From a checkpoint of a small transformer trained on Wikipedia.
Architecture: LayerNorm before each block, tied embeddings.
Training: a variant of SOAP for these matrices, 849M tokens, 4535 steps.
Each number is 128 + 24 x the weight over its row's rms, rounded and kept within 0 to 255. Layers, rows and columns count from 0. The size above them is the row's rms in percent of the matrix's.

# layer 2 attention key, 512x512, rms 0.0502, rows 176-196, columns 384-447
size [114  98 111  98 114 116 117 108 115 117 126 118 122 106 125 107  69  70  91  94 102]
[[114 119 118 119  87 157 113 132 154 105 128 133 164 110 132 130 147 151  94 140 135 139 132 153 112 158 141 123 100 124  73 123  98 113 136 157 159 114 129 142 110 131 134  96 156 115 162 140 147 128 136 172 140 144 164 135 120 148 114 142 116 141 111 155]
 [ 92 141 144 131 127 121 123 131 126  72 110 172 135 158 130  98 121 127 127 135 181 136 122 179 123 131 138 124  94 108 131 172 134  91  91 171 188 110 121 128 112 109 119 120 158 105 169 179 139 103 126 134 162 137 154 140 129 123  99 128 107 117 152 159]
 [116 110  92 117 122 145 131 147 115 146 123  91 118 113  95 134 165 140 120 114  67 119 106 103 129 117 101 143 138 137 107 128 138 186 164  52  88 135 114 138 153 159 172 135 109 175 105  81 109 141 127 146 142 112 144 116 115 105 170 129 151 186 104 126]
 [141 167 132  79 142 107 154 153 128 126 117 159 127 139 149 108  99 152 153 108 140 163 135 130 141 151 169 126  95 121 123 123 116 159 158 154 164 110 115 128  98  84 151 118 141 132 138 113 151 116 110  91 132 113 160 129 135 163 110 133 119 103 143 121]
 [138 121  93 149 149 120 120 134  91 177 134 100 134 111 129 148 170 112 169 117 122 123 128 117 141 102 115 126 140 144 127  83 128 129  96  82  90 156 118 121 104 125 141 144 120 128 126 112 147 131 169 108 103 120 128 105 127  98 162 128 165 128  95  98]
 [127 144 159 145 118 122 109 157 159 112 103 153 144 164 123 149 122 115 118 136 198 139 131 177 124 156 151 118 120 151 114 113  93 132  84 184 163 110 184 124 133 121  89  97 147  61 152 173 111 131 115 147 146 159 140 139 125 113 132 120  97 110 206 133]
 [139 147 112 170 139 139 109 190 133 117  73 143 145 149 140 139  96 135 123 137 162 184 122 179 141 160 112 141  97 142  86 117  62 129 111 140 178 159 169 159 114 133 148 116 147  97 162 126 113  87 105 148 157 177 153 122 132 112 157 110 140 125 139 100]
 [147 118 110 155 137 148 127 131 112 164 131  87 114 107 106 140 131 117 124 110  62 129 117  86 128 113 112 143 172 133 132  89 139 165 146  58  66 146 120 120 153 138 114 144 118 162  78 100 110 142 136 102 104 119 104 105 127  89 155 134 170 165  78  88]
 [151 129 129  88 133 119 134 123 102 146 156 114 112 101 131 109 167 120 156 149 121 145 156 127 133  77 160 135 139  93 154 107 158 134 127 127 119 113  64 103 102 136 155 154 164 185 126  97 171 150 160  98 118  89 127 155 103 129 114  95 166 115 124 124]
 [146 136 116 135 135 121 111 138 120 147 103 162 146 160 150 154 116 115 140 112 161 145 114 156 132 133 142 122  96 135 111 148  89  92 104 161 160 144 163 120 101 117 114 106 131  58 155 181  95 107 110 101 131 175 111 114 162 134 106 132 108  62 172  97]
 [107 153 147 103 124 113 115 125 149  92 103 189 145 159 130 124 121 118 127 133 189 127 138 165 127 137 142 125  89 114 127 179 121  91 126 181 188 110 129 135 113 108 127 103 158 103 166 162 133 117 113 127 172 154 141 133 134 149  85 136  93  91 180 152]
 [133 145 106  81 125 109 122 135 143 179 103 120 126 130  90 150 167 109 141  78  90 108 120 120 136 127 122 166 109 146 127 110 122 192 186  74 102 124 129 148 148 147 145 106 123 161 124  78 131 147 126 114 164 143 137  88 113 117 145 167 143 173 138 111]
 [138 121 126 134 127 138 136 137 128 162 138  88 104  99 102 128 153 119 120 114  80 116 115 102 141 113 117 149 162 144 139  73 145 187 155  55  69 127 136 130 160 142 124 132 112 160  85  94 124 157 148 114 112 110 133 101 117  75 158 138 163 185  86 106]
 [142 143 145 102 133 112 158 122 133 118 144 141 167 117 171 107  91 174 127 144 160 161 145 126 146 158 161  71 118 127 124 119 121 103 107 195 156 144 140 114 103  94 104 128 151 100 148 169 181 116 131 118  68 118 135 128 139 147 101 142  82  90 116 150]
 [128 124 131 106 106 131  94 134 113 132  99 177 169 134 122 127 111 125 133 124 186 132 130 148 119 158 148 110 101 123 103 175 104  69 124 173 180 106 120 121 108 103 131  99 131  86 159 181 127 117 129 153 158 170 123 138 137 175  99 143  68  98 170 153]
 [137 131 154 127 108 130 130 130 190 105 138 127 147 138 147 141 120 154  85 157 152 141 150 148 108 163 132 118 129 154 136 127 109 134 105 210 167 125 194 137 129 108  96 116 139  87 136 167 124 123 104 175 121 145 165 128 138 116  94 147 104 114 130 170]
 [169 144 161 143  90 140 140 144 124  96 110 108 147 106 123 136 114 113 165 203 114  91 155 170 133 111 134 130  97  87 143 148 117 170 125 108 128 106 177 129  98 143 111 144 131  91 133 125 158 126 118 171 151 155 123 140 107  92 129 130 165  95 151 126]
 [ 98 114  98 145 175 114 109 121 152 138 163 135 108 133 139 114 135 139  87  87 148 177 122  97 132 137 122 134 145 166 104 117 125  91 131 165 111 160  78 131 140 123 152 113 136 169 113 152 104 131 152  83 132 133 144 108 162 176 108 129  92 175 108 138]
 [155 138 122 178 123 152 158 125 151  84 117 121 134 117 132 107 116 129 101 202 178 126 157 111 108 133 112 162 137 104 156  92 110 143  64 148 137 103  94 131 115 151 133 144 142 158  88 135 141  90 115 164 111 182 134 157 157  69  91 125 145 151 106 127]
 [133 121 137 184 114 126 140 119 152 113 120 148 144 141 136  94 159 131 110 127 193 174 161 101 113 170 130 195 142 128 126 112 103 105  71 143 143 138 106 137 141 111 117  91 104 134 125 138 121 104 105 168 125 140  90 160 189  94 106 120 157 152 115 144]
 [ 97 109 108 105 126 136  97  97  88 187 114 145 129 145 129 119 155 131 160  27 115 137  84  99 115 148 154 143 134 148 111 120 165  96 120 118 127 142 123 126 175  84  92  93 110  98 138 115 122 117 116 105  98  84  76 136 151 119 155 135 151 105 123 126]]
# layer 2 attention query, 512x512, rms 0.0598, rows 177-196, columns 384-447
size [ 90 107 100 101 111 106  93 119 113  94 104  89 101  97  97  49  54  75  77  80]
[[114 188 121 122 121 122 138 129 122  92  98 170 133 134  94 137 123 120 108 172 173 141 111 122  99 103 111 135 140 117 100 165 125 116  93 134 116  89 144 151 124 110 159 110 145 129 122 130 125 170 133 175 137 172 133  94 159  84 151 138 137 176 152 103]
 [119 128 117 177 105 155 157 120 130 153 165  94  86 129 123  94 198 153 124 122 123 181  95 134 127 123 105 127 106 121 145 149 106 121 165 111 119 143 148 109 158 144 130 114 102 145 142 135 134 121 150 123 133  60 128 146  96 125 157 122 133 131 125 129]
 [139  89 131 154 126 146 119 121 130 145 139 118 137 140 160 100 141 143 112 135 161 172 107 129 151 132 100  99 112 150 147 113  80 123 128 131 122  91 107  75 115 118  70 126 134  98 154 123 117  99 124 114 106 102 161 148  82 143 130 127  96 105 142 149]
 [120 150 123  79 142  73 111 143 106 140  96 128 112  94 122 160 113 150 149 116 119  78 160 141 144 109 144 119 135 148 122 100 201 140  75 130 127 127  92 146 106 136 151 135 127 120 109 139 123 146 105 102 105 130 132 112 151 125 118 121 117 122  81 138]
 [139 118 145  90 131 112  90 130  91 118  97 128 161 126 131 155  76 109 152 135 135  54 133 123 146 144 123 113 147 121 101 107 177 121  90 138 149 114 112 112  84 105 136 170 136 129 142 112 170 139 103 139 127 157 118 117 148  97 128 131 146 127 121 135]
 [101 135 122 125 102 109 108 128  88 138  82 112  95 150 103  97 116 122 152 140  88  82 114 108 122 128 118 109 101 123  82  84 148  88 126  96 122 120 106  83 105 135 110 166 142 150 167 110 153 106 148 103 114 115 151  86 107  77 124 124 164 136  90 112]
 [122  96 146 143 120 145 136 127 139 164 162 110 109 120 149 113 144 135 125  87  96 155 135 151 146 121 127 125 110 152 150 105 140 154 162 119 106 159 118 119 147 154  85 142 115 140 121 150 116 111 130  64 113  85 128 138 106 154 107 130 101  94 105 129]
 [135 138 127 119 133 124 143 135 137 131 128 151  99 117 158 114 125 132  97 160 164 198 146 143 135  85 117 112 131 128 150 149  93 127  95 169 139 101 111 148 134 125 140  98 146  93 102 150  73 122  93 155 120 154 146 129 132 159 126 112 108 115 161 144]
 [140 134 125  65 136  94  92 143 125 125  64 119 127 139  88 146  77 123 151 111  89  72 128 113 167 127 147 123 125 128 100 101 178 147 117 123 126 141  88 120  94 117 105 166 152 148 143 129 143 134 104  95 107 131 119  77 119 118  99 107 141 119  72 128]
 [132 169 115 103 138  89 123 120 122  92  92 151 142 143  88 136  76 108 123 143 133 113 121 102 119 133 109 130 141  96 110 155 123 136 121 136 118 109 119 156 100 100 123 154 153 152 133 107 156 174 133 143 138 181 123  70  99 114 141 139 156 170 121 105]
 [136 129  81 150 118 110 115 111 109 163 173  70  89 116 111 104 125 136 119 121 120 167 112 130 131 126  72 134 104 117 164 133  95 141 137 141 115 124  91 111 129 108  68 178 107 116 145  91 132 134 116 102 100  72 122 115  56 172 156 142 138 154  83 166]
 [125  95 132 174 117 166 125 129 116 144 194  92 127  90 163 127 153 150 134 139 171 171 111 149 146 128 100 125 118 118 169 102 117 126 117 138 128 109 122 102 137 117 104 121 110  96 132 134 111 129 138 120 130  95 128 154 102 134 158 138  79  97 126 165]
 [139 113 129  91 136 124  96 140 110 108  89 156 186 131 154 128 105 136 136 134 149 135 113 119 144 146 126  86 124 154 118  96 123  86  92 138 130 104 104  81  82 116  82 128 162 100 160 136 124 108 109 115 102 148 155 135 133 146 104 149  88  92 142 131]
 [124 141 115  64 154  95 102 131 121 114  99 119 147 117  92 133  69 128 142 109  75  88 166 133 143 144 145 108 150 136 125 141 169 143 154 104 143 132  88 146  92 126 119 144 124 176 118 127 177 161 127 114 118 149 133 113 106 141 115 143 128 115  84 131]
 [162 132 128 114 102 110  97 133 127 111  88 154 188 148 148 127 136 111 142 156 149 124  85  87 108 136 116 136 119 115 101 123  92  74 111 149 124 114 134 102  92 107 118 143 140 106 161 128 137 103 105 156 130 143 122 127 139 101 122 162 140 117 131 112]
 [133 160 126 112 163 164 130 122 150  98 113  73 122 134 149 140 118 139 132 142 133 139 105 140 121  88 149 113 158 116 107 135 145 154 188 143 127 106 145 142 140  84 151 119 112 112 114 124 121  61 108 128 168 139 131 149 111  84 123 129 149 158 137 129]
 [153 101 160 130 122  97 120 117 133 155 174 131 148 117 111 113 163 121 122 101 136  89 159 143 123 142 130 121  93 148 124 117  91 154  99 118 110 143 120  92  87 177 141 142 137 134 164 113 124 204 168 102 134 112 167 116 140 157 142 133 103  92 138 128]
 [169 124 157 120 116 129 117 139 144 142 149  94 119  51 157 130  90 108 144 119 129  93 117 103 112 148 114 118 125 109 144 129 127 131  85  97 145 119 142  92 127 101 107 127 129 112 111 148 108 125 111 151 134 154 113 116 150  98 149 118 158 125 165 116]
 [107 128 107 133  86  41 142 154 127 118 149 133 134  96 109 115  82 102 104 163 103 168 113  82 134 156  89 140 102 109 114 124 110 120 121 112 138 127  98 157 111 124 144 126 151 115  93 111 127  93 103  87  99 100  96 157 141  92 101 175 146 137 125 144]
 [116 128 118 135 111 134 133 132 100 114  99 162 135 172 123 124  86 124  98 141 107 157 142  99 150 142  95 132 114 136 149 111 136 104 132 101 127 114 132 167 133 117  99 116 121 129 102 116 140 102  98 145 100 122  90 122 143 116 113 131 141 129 103 127]]
# layer 2 attention value, 512x512, rms 0.054, rows 160-191, columns 384-447
size [ 75  68  70  74  68  70  70  71  68  78  74  70  69  74  72  77  75  74  72  68  72  73  70  73  75  72  67  71  73  73  74  74]
[[106 120 143 119 102 144 129 117 122  66  97 143 154 141 130 118 182 103 146  98 103 150 129 114 114 139 145 162  86 129  91 103 108 116 150  93 106 134 113 128 112 143 124 115 134 103 158 141 101 130 164 155 133 146 180 124 121  85 108 145 109 139  78 118]
 [122 132 104 128 166 146 184 134 180 139 138 124 160 101 119 106 137 142 122 133 114 162 151 122 113  89 125 117 149 101 118 116 107  79 116  96 147 115 129 135  88 143 124 122 122 129 133 160  85 182 129 121 110 126 145 155 154 105 109 154 151 115 124  92]
 [152 186 142 167 127 114 127 150 131 100 139 110 111 162  98 159 111 116 116 150 133 135 134  88  97 137  86 136 113 116 133 132 159 137  88 160 156 127 155 166 128 108 146 191 123 135 109 134 173 130  78  64 126 131 107 121 109 126 155 147  83 137  82 102]
 [173  90 146 143 123 139 120 105 130 151 152 107 141 127 157 162 130 119 135 129 102 135 181 133 114 126 114  75 124 126 111 134 154 112 136 130 153 170 130 158 136 116 153 132 149 110 153 125 125  80 104 159 155 110 111 153 127 128 110 133 127 135 163 151]
 [164 128 177 130 145  92 123 112 143  82 152 143 136  77 209 101  93 128 100 126 144 144 117 130 135 124 130 107 148 142 120 143 108  75 125 108 111 100 103 137 111 110  59  96  98  91 131 162 110 167 145 136 130 118 164  84 130 154 128 135 108  98 158 159]
 [118 112 112  91 170 115 127 112 114 183 144 136 161 115 148  95 113 129 139 148 143  96  80 102 132  98 112 121 124 182 128 171 155 161 136 140 110 122  96 117 100 130 109 144 142 132 174 120 119 126 110 158 148  93 139 119 112 116 122 126 143 164 113 146]
 [ 90  83 113 157 152 145 180 149 138 137 126 134 159 118 144 141 110 188 144 121 116 165 119 165 147 133 140 120 128 136 103 102 150 129  94 165 166 165 128 154 122 125 145 122 152 166 141 167 117  99 147 111 116 147 144 166 116 126 131  95 117 143 139 102]
 [112 191 136 117 122  77  89 135 123 131 170 134 151 185 131 128 151 113 152 142 134 132 112 111 125 160 104 131 129 128 137 133 107 143 132 130 128 125 159 115 115 131 144 141 120 114 153 109 131 134 115 156 113 131 102 136 185  95 134 108 161 139 135 151]
 [159  96 129 166 152 133 101 147 121 168 149 167 113  90  96  86 147 103 113 143 148 140  99  89 103 126  63 141 115 143 132 127 148 151 128 135 109 135  97 147 126 130 142 101 129 136 160 123 133 141 117 164 148 138 147 113  91 123 132 162 141 143 116 146]
 [123 144 110 158 165 156 152  81 135 110 153 121 119 165 141 126 142 168 112  88 143 110 149 113 127 123 166 125 126 102 150 150  95 147 118 186 130 100 144  94 162 121 123 154 130 160 131 102 134 119 107 139 143 152 125 142 144 136 119 106 170  91  99 128]
 [124 115 118 149 110 121 157 141 134 150 124 151 106 130 142 120 128 135 156 141 146 110 107 186 131 118 182 142 122 146  95 110 101 118 119 135 154 106  87 121 111 126 102 144 190 147  96 144 113 134 105 149 169 123 166 142 108 158 137 104 153 126 140  81]
 [120  87 117 124 144  98  79 121 124 134 175 116 111 147 130 119 120 101 148 112 142 118 186  94 140 179 107 112 133  76 140 110 152  90 146 107  80 143 115 140 103 141 117  91 112 164 135 121 151 139 164 119  99 106 106 152 157 124 119 137 199 106 128  87]
 [141 106 116  81 108 155 130 144 106 148 107  99 145 144 128 177 142 150 115 139  97 132 120 104 156 119 140 150  94 120 153  94 133 139 153 117 122 107 154 169 180 121 156 117  80 125 107 103 123 110 144 151 114 121 123 134 102 133 138 122 153 177  64 153]
 [ 90 114 116 153  90 106 136 163  86 141 180 151 112 138 115 184  76 150 132 135 110 111 118 184 149 125 141 154 168 137 132 182 156  91 113 144 111 139 162 114 160 121 116 150 147 142 105  96 144  99 121  99 121 117 102 152 152 105 143 143 160  97 157 137]
 [125 122 129 109 120 140 144  91 103 112 178 133 146 111 121 181  70 116 136 128 133 136 106 137 114 114  83 113 138 122 133 112 152 148 120 164 144 136 128 168 142 103 132 134  80 135 134 137 147 127 112 110 158 132 101  66 116 139 151 115  83 155 153 164]
 [135 120 173  82 124 177 148 139 133 149 153 136 148 123 111 149 117  78 147 130 176 150 101 141 141 164 154 161 135 140 151 122 125 119 119 137 159 142 189 132 129 121  67 142 135 123 130 122 135 125 146 108 155 143 123 130 126 150 122  89  81 125 114 153]
 [129 131 147 142 156 142  98 148 147 107 125 101 146 155 129 134 164 146 148 113 156 167 121 146 147 148 143 156  97 148 144 127 107 135 122 108 131 178 150 167 153 172 145 112  95 113 104  89 120 106 116 158 160 127 172 127 104 133 111 161 112 141  94 120]
 [115 104 140 136  97 147 143 111 133 116  99 138  91 121 162 125  92 142 106 155 137 142 113 139 138 130 118 138 108 121 111 134  91 154  83 132 129 121 147 151 142 129 120 154 157 142 134 111 147 138 124 124 135  81 194 128 122 160 140 167 111 129 134 190]
 [148 122 148 105 127 150 126 128 146 110 159 122 121 117 143 117 116 111 164 116 193 127 172 192 165 125 120 128 124 117 118  83 129 104 135 108 180 100  92 152 162 120 108 147 124 160 150 119 152 151 141 104 148 120 156 140 111 119 175 136 122 166 158 105]
 [149  89 151 137 137 107  83 124 135 131  91 122 118 143  78 125 150 143 114 109 141 155 137 119 125 141 124 131 132 112 127 100 133 114 146 131 126 137 112 136 117 128 130 126  82 132 116 116 110 136 133 161 137 144 136  98 142 105 137 135 155 136 114 124]
 [164 148 124 117 109 115  86  81 152 152 163 132 122 126 133 134 140 143 153  98 108 111 185 121 111 113 116 126 105 134 140 119  79 133 158 155 134 137 101 115  94 116 130 108 127 116 126 131 100 128 132 161 112 136 107 113 135 167  86 124 131 131 127  99]
 [ 90  78 119 151  73 142 139 118 119 178 119 117 150 144 151  98 142 114 126 134  94 114 120 111 121 139 166 122 108 133 166 171 156 136 123 132  82 153 120 102 124  83 147  95 160 138 154 112 175 133 144 128  93 125  82 126  99 162 153 139 150 110 151 125]
 [115 143 110 129 170  77 140 134 153 140 140 165 140 133 102 144 137 152 145 123 159 139 136 132 162 120 103  68 114 137 132 132 119 139 141 164 119 146 132  87 113 163 130 128 111 149 114 135 137 155  98 122 142 109 138  81  95 151 161 130 194 178 153 134]
 [147 113 118 127 106 150 139 135 121 159 101 100 104 170 117 144 152 119 145 116 137 112 130 134 171 134 151 115 125 128 114 112 144 135 165 122 126 174 147 111 109 156 158 178 130 107  86  96  91  88 114  98 130 158 123 150 122 127 146 163 100 102 158 134]
 [144 134  95 117 125 132 172 147 147 127 100 130 143  97 133 158 126 141  93  98 109 121 145 127 190 167 186 132  92 118 122  95 136 116 144 124 179 161 110 122 120 132  88 133 201 131 159 132 140 133  89 125  80 122 139  99 120 128 116 104 127 115 152 126]
 [127  83 144 128  96 137 102 106 169 100 139 137 111 112 175 133 122 151 136  88  90  91  98 157 119 134 110 151  96 154 110 168 142 157 130 156 146 158 109 125 113 151  91 136 166  89 182 147 112 104 104 134 148 110 138 139 154 105 125  99  97 142 140 143]
 [120 145 122 142 161 181  86 124  95 138 104 130 174 118 128 148 108 143 118 104 130 164  60 150 150 130 151 154 155 116 134 128 134 130 129 143 138 162 122 131 126 132 113 139 182 138 124 149 128 122 103 138 110 126 110 104 136 128 143 113 127  88  77 118]
 [166 101 144 126  73 148 102 116 101 116 123 159 124 174 161 120 135  91 146 157 128 147  72 137 149  64 140 151 112 129 108 152 129 122 134  90 118 124 122 144 143 121  98 184 142 118 138 126 131 126 150 131 123 122 125 118 160  76 168 126 109 159  97  95]
 [122 117 169 155 122 144 182 147 155 128 132 124 138 117 154 119 122 135 108 103 127 147 139 159 133 125 172 111 126 131 128 106  92 107  98 123 146 157  61 148 114 135 108 146 128 136 148 163 117 157 133  80 132  93 144  95 130 110 127 154 140 166 133 111]
 [122 104 127 151  86  93 122 134  94 124 144 132 169 129 102 128 123 109  99 145 139 125 136 107 143 139 114 127 115 184 126  94 171 123 164 123 124 144 149 120 150 118 160 102  89 156 124 132 132 132 117 107 140 115 141 164 163 106 127 140 110 159 135 152]
 [133 135 135 118 151  99 186 157 146 109 100 117 110 131 100 150 113 128 136  99 129 124 133 144 129 136 179 108 105 147 118 115 172 112 123 133 131 145 144 160 143 148 171 131 187 132 108 153 154 142 100  95  68 122 110 123  61 149 163 136 173 148 164 124]
 [115 145 153 148 130 133 106 108 114 161  92 129 151 143 104 116  88 114 108 131 139 105 117 167 116  91 104 135 174 129 181 116 167 121 170 117 139 155 107 129 116 142 147 138 142 125 113 130 141 145 133 129 127 115 117 113 132 112 111 140 130 136 136 145]]
# layer 2 attention output (transposed), 512x512, rms 0.0714, rows 160-191, columns 384-447
size [133 118 132 118 107 130 120 129 116 116 130 135 126 126 106 122 123 136 113 126 118 134 113 123 120 115 133 129 130 125 115 131]
[[148 135 161 127 141 103 126 136 128 168 136 107 105 134 109 136  96 163 122 171 142  93 163 155 151 142  78  79 195 130 131 122 144 159 115 161 133 113 142 110 140 148 137 132 117 125 129 100 128 134  97 110 144  95  98 136 127 169 128 118 131 102 204 132]
 [157  95 146 101 130  99  80 120  95 126  93 131  96 127 141 114 103  78 140 131 136 104  88 114 123 163 148 140  95 145 131 161 144 162 115 153 154 137  82 122 149  77 167 144 141 145 126 145 133  84 141 128 102 124 103 109  75 162 133 103 104 120 137 145]
 [ 88  70 141  88 133 147 114 106 117 139  98 163 137  75 144 123 116 171 163 109 132 123 116 192 169 117 200  94 137 136 132 142 106 119 163 127 103 143 113 104 139 139  93  77 141 179 143 129  77 111 199 155 152 128 132 154 156 143 106 130 158 124 158 156]
 [ 79 132  97 102 126 126 134 177 134  97 102 130 135 122  87 119 144 153 128 121 145  88 116 134 129 143 144 202 128 139 129 118 103 157 118 100 113 116 132 113 123 190 112 132  93 139  93 140 131 194 134 137 128 146 119  99 134 127 161 121 125 145  97 106]
 [110 120  98  93 157 141 119 127 110 149 119 135 137 146  30 165 156 141 120 118 116 102 173 134 116 135 139 171 106 123 132 112 172 149 101 125 142 148 120 126 169 146 179 162 160 141  99  93 133  90  91 126 114 133  93 128 157 121 150 109 147 154 113  76]
 [136 108 135 156 133 143 123 114 125 110 114 105 127 125 133 135 118 110 102 126 113 155 150 152 116 139 121 150  93  71 123  80 129 100 119 125 144 136 134 145 127 132 122 108 138 154 110 108 126 136 124 118 135 192 109 113 151 161 142 142 113  74 137  96]
 [146 147 107  93 142 120 116 113 127 130 110 103  94 128 124  90 125  72 107 132 122  89 168 109  94 113 145 157 132 131 148 165 116 117 114 114 157 111 131 129 128 120 123 102 102 115 102 104 127 164  95 151 146 108  96  85 130 136  80 155 120  97 137 138]
 [147  51 131 172 140 183 162 140 126 132  81 115 117  88 153 145 119 162 134 119 112 134 128 158 179 114 125 132 144 124 121 125 130 135 121 110 108 130 106 171 153 146  88  95 108 141  84 127 109 103 147  91 146 130 169 123 121 128 131 151 102 105 108 109]
 [111 145  93 116 151 150 131 112 129 107  96 120 138 190 139 128 105 153 145 124 136  91 128 123 133 126 153 132 141  90  75 120 129 114 139 117 121  99 182 104 119 141 125 161 108 102  96 115 118 112 128 140 128 100 118 135 166 166 100  56 128 130 157 113]
 [132 134 124 123  91 111  90 160 140 126  77 131 164 105  78 144 113  98  91 148 129 114 104 134 156 139  97 105 127 128 109 131 162 101 128  99 140 161 134 161 103 127 142 105 142  61 135 173 139 140 132  91 149 128 152 129 115 137 118 140  59 141 146 117]
 [154 154 131  99 142 121 111 108 104 112 168  97 154 113 116 161 117  92 124 118 111 105 141  89 123 114 122  79 157 142 139 133 170 139 132 113 109 190 146 147 139 152 143 153  82 151 166 103 125 123 131 103  80 112 105 105 132  99 112 177 137 144 104 172]
 [127 145 152 143 137 139 152 117 140 103  99 150 140 151 129 131 144 159 102 141 117 131  88 157 161 122 137 138 127 154 144 165 114 182 107 164 155 119 165 138 182 103 146 153 117  99  99 131 121 118  82 135 153 115 126 130  88 130 141 118  82 158 126 175]
 [130 174 114 131 143 114 139 155 146  93 154 164 109 120 123 103 112 124 122 117 158 143 119 153  99 143 111 110 148 144 113 107 117 131 132 127 132 137 103  55  75 135 108 143 155 124 136 154 116 158  83  96 102 107 112 156 143 137 111 134 135  71 150 112]
 [132 130 142 134 144 161 132  89 136 124  68  65 119 116 126  78 186 123 147 125 153 157 126  69 101 113  87  81 117 116 150  82 114 151 146  74 152 116 115 120  77 154 104  98  96 109 153 136 124 183 133 132 133 126 155 129 104 116 135 127  71 171 124 150]
 [ 94 120  96 132 151 143 129 162 150 135 121 131 120 160 141  85 147 136 119 146 157 128 149  94 128 118 139 118 120 122 128 139 109 110 106 113 120 118 102 106 133 166 123 127 143 116 100 134 107 104 108 143  99 135 132 198 139 120 105 123 170 103 126 125]
 [131 127  96 153 147  96 124 120 126 120 107 118 112 126  97 130 128 183 143 121 115  93 152  93 109 100 123 110 126 124  93 123 149 120 108 119  98 121  78 118 144 146 158 127 133 123 140 139 149 108 126 146 119 137 117 121 145 145 132 150 183 128 122 111]
 [138 127 120 121 103 117 137 103 125 135 105 165  70 158 120 147  87 110 100 150  95 124 147 117 116 127 120 107 183 124 122 139 162 158 138 142 108 110 108 119 146  81 115 134 150 121 133 183 140 142 113  96 137 111  79 112 136 137 155 104 131 133 157 126]
 [137 138 117 109 133 101 138 151 127 114 133 119 168 136  98 153 147 135 155 114 107 107 143 106 163 138 123 135 128 124 114 135 154 129 178 118 147 147 128 126 106 124 142 111 107 132 114 168 123 125 130 132 139 191  99 145 136 114  99  75 153 123 113 122]
 [111 117 108 145 127 114 130 148 121 137 115 124 101 149 126 149 149 144 106 148 107 127  74  83 121 113 156 136 162 146 145 162 140 157 102  82  90 167 156 100 129 141 147 129 122 109 123 133  85 146 122 135 118 125 110 136 131 136 115 112 118  96 106 146]
 [119 168 124 101 116 125 170 126 110 106 127 129 110 132 202 143 107 124 116 132 113 107 134 132 148 132 119 142 142 126 118 165 133 126 105 147 117 127 137 100 118 138 126 146 155 115 115 116 136 166 121 120 102 101 115 150 129 132  81 116  89 116 129 125]
 [102 129 126 102 140 148 192 168 100 123  89 181 125 122 110 129 114 122  91 135 107 115  87 134 127 155 140 121 158 138 122 106 173 112 139 118  98 127 140 129 160 124 148 173 129 149 127 127 177 164 126 119 135 135 126 123 104 123 151 183 140 105 115 128]
 [162 168 108 120 196 114 106 138 156 105 123 129 120 130 115 145  94 155 109 134 133 173 121 129 148 104 136 158 135 117 116  55 123 128 121 148 168 116 153 168 140 159 108 148 130 107 125 129  85 118 132 115 165 162 176 106 171 131 104 123  90 107  88 126]
 [144 121 157 142 104 172 138 122 109  90 132 112 123 130 134 105 125 103  83 128  97  99 140 126 110 140 124 146 164 117 159 151 150 115 103 114 126  75 140 182 150 118 124 133 126 121 108 104 101 117 150 153 108 127 134 170 174 127 121 135  75 122 119 147]
 [120 145 148 119 130 109 140 131 131 113 121 119 150  97 152 151 119 131 118 131 139 142 147 121 101 146 112 124 144  94 130 138 144 122  93 127 161 104 103 168 144 117  93 112 151 154 160 158 150 147 136 132 126 127 136 106 115 133 104 103 142 155 101 105]
 [107 126 148 114 128 108 103  99 134 116 160 136 128 151 119 132 118 127 170 129 140 137 110 143 102  87  70 111 151 134 131 163 129 139 138 164 100 103 131 130 138 117 162 139  28 164 111 129 137 131 150 127 171 120 115 174 138 134 132 150 146 128 123 140]
 [131 188 105 114 122 143 161 147 120 146 124 117 139 153 108 113 156 137 136 154 158 155 122 115 131 127 128 108 117 111 142  75  98 105 110 116 122 117 160 115 115 112 149 103 123 143  98 121 138 159 141 123 106 168 121  75  73 115 142 152 160 134 112 144]
 [124 102 120 107 114  98 179 132 147 151 143 128 119 102 140  98 134 103 151 143 119 112 167 132  91 152 109 126 109 148 126 142 135 142 150 115 107 105 109 118 119 131 118 116  74 126 156 104 126 135 136 137 123 144 126 124 133 130 134 123 140 177 171 125]
 [ 97 120 115 134 174 124 153 142 124 140 148  83 149 116  97 145 120 143 128 120 127 101 184 137 169 165 128 101 170 103 112  96 136 136  92 120 130 138 122 126  99 111 131  88  98 151  94 126 151 116 109 130 139 147 120 145 109 132  84 116 143 114 146 136]
 [137 131 112 111 104 123  76 115 106 141 141 108 125  99 108 147 158  97 139 149 132 132 133 108 133 154  80 123 120 137 128 176 145 150 150 119 131 120 161 104 139 130 125 122  98 127 101 123 144 124 136 169 111 143 113 173 124 114 172  95 123  96 127 141]
 [148 139 142  87 151 123 137 114 185 101  95 116  99 148 137 142 105 123 157 126 113 126 142 149 132 117 158  97 135  91 133 160 100 113  83 145 131 115 117 138 112 153  86 151 174 119 127 121 120 104 150 107 110 143 120 136 120 117 156 132 163  82 129  89]
 [125 134 166  99 117 134  77 152  94 104 140 168 140 140 136 130 120 125 141 148 140 131 130 118 135 131  93 121 171 100 156 136 102 143 122  98 131 122  94  88 129  90 124 133  84 129 124 120 115 137 137 146 160 102 120 135 178  91 115  95  86 124  61 132]
 [122 113 111 134 143 125 170 133 113 143 168 119 133 147 131 129 162 130 136 137 136 111 158 117 130 178 129 123  83 110  55 112 128 111  75 152 127 113 151 118 173 110 132 139 101 136 135 135 124 128  82 148 134 131 138 147 121 149 147 108 153 123 135  86]]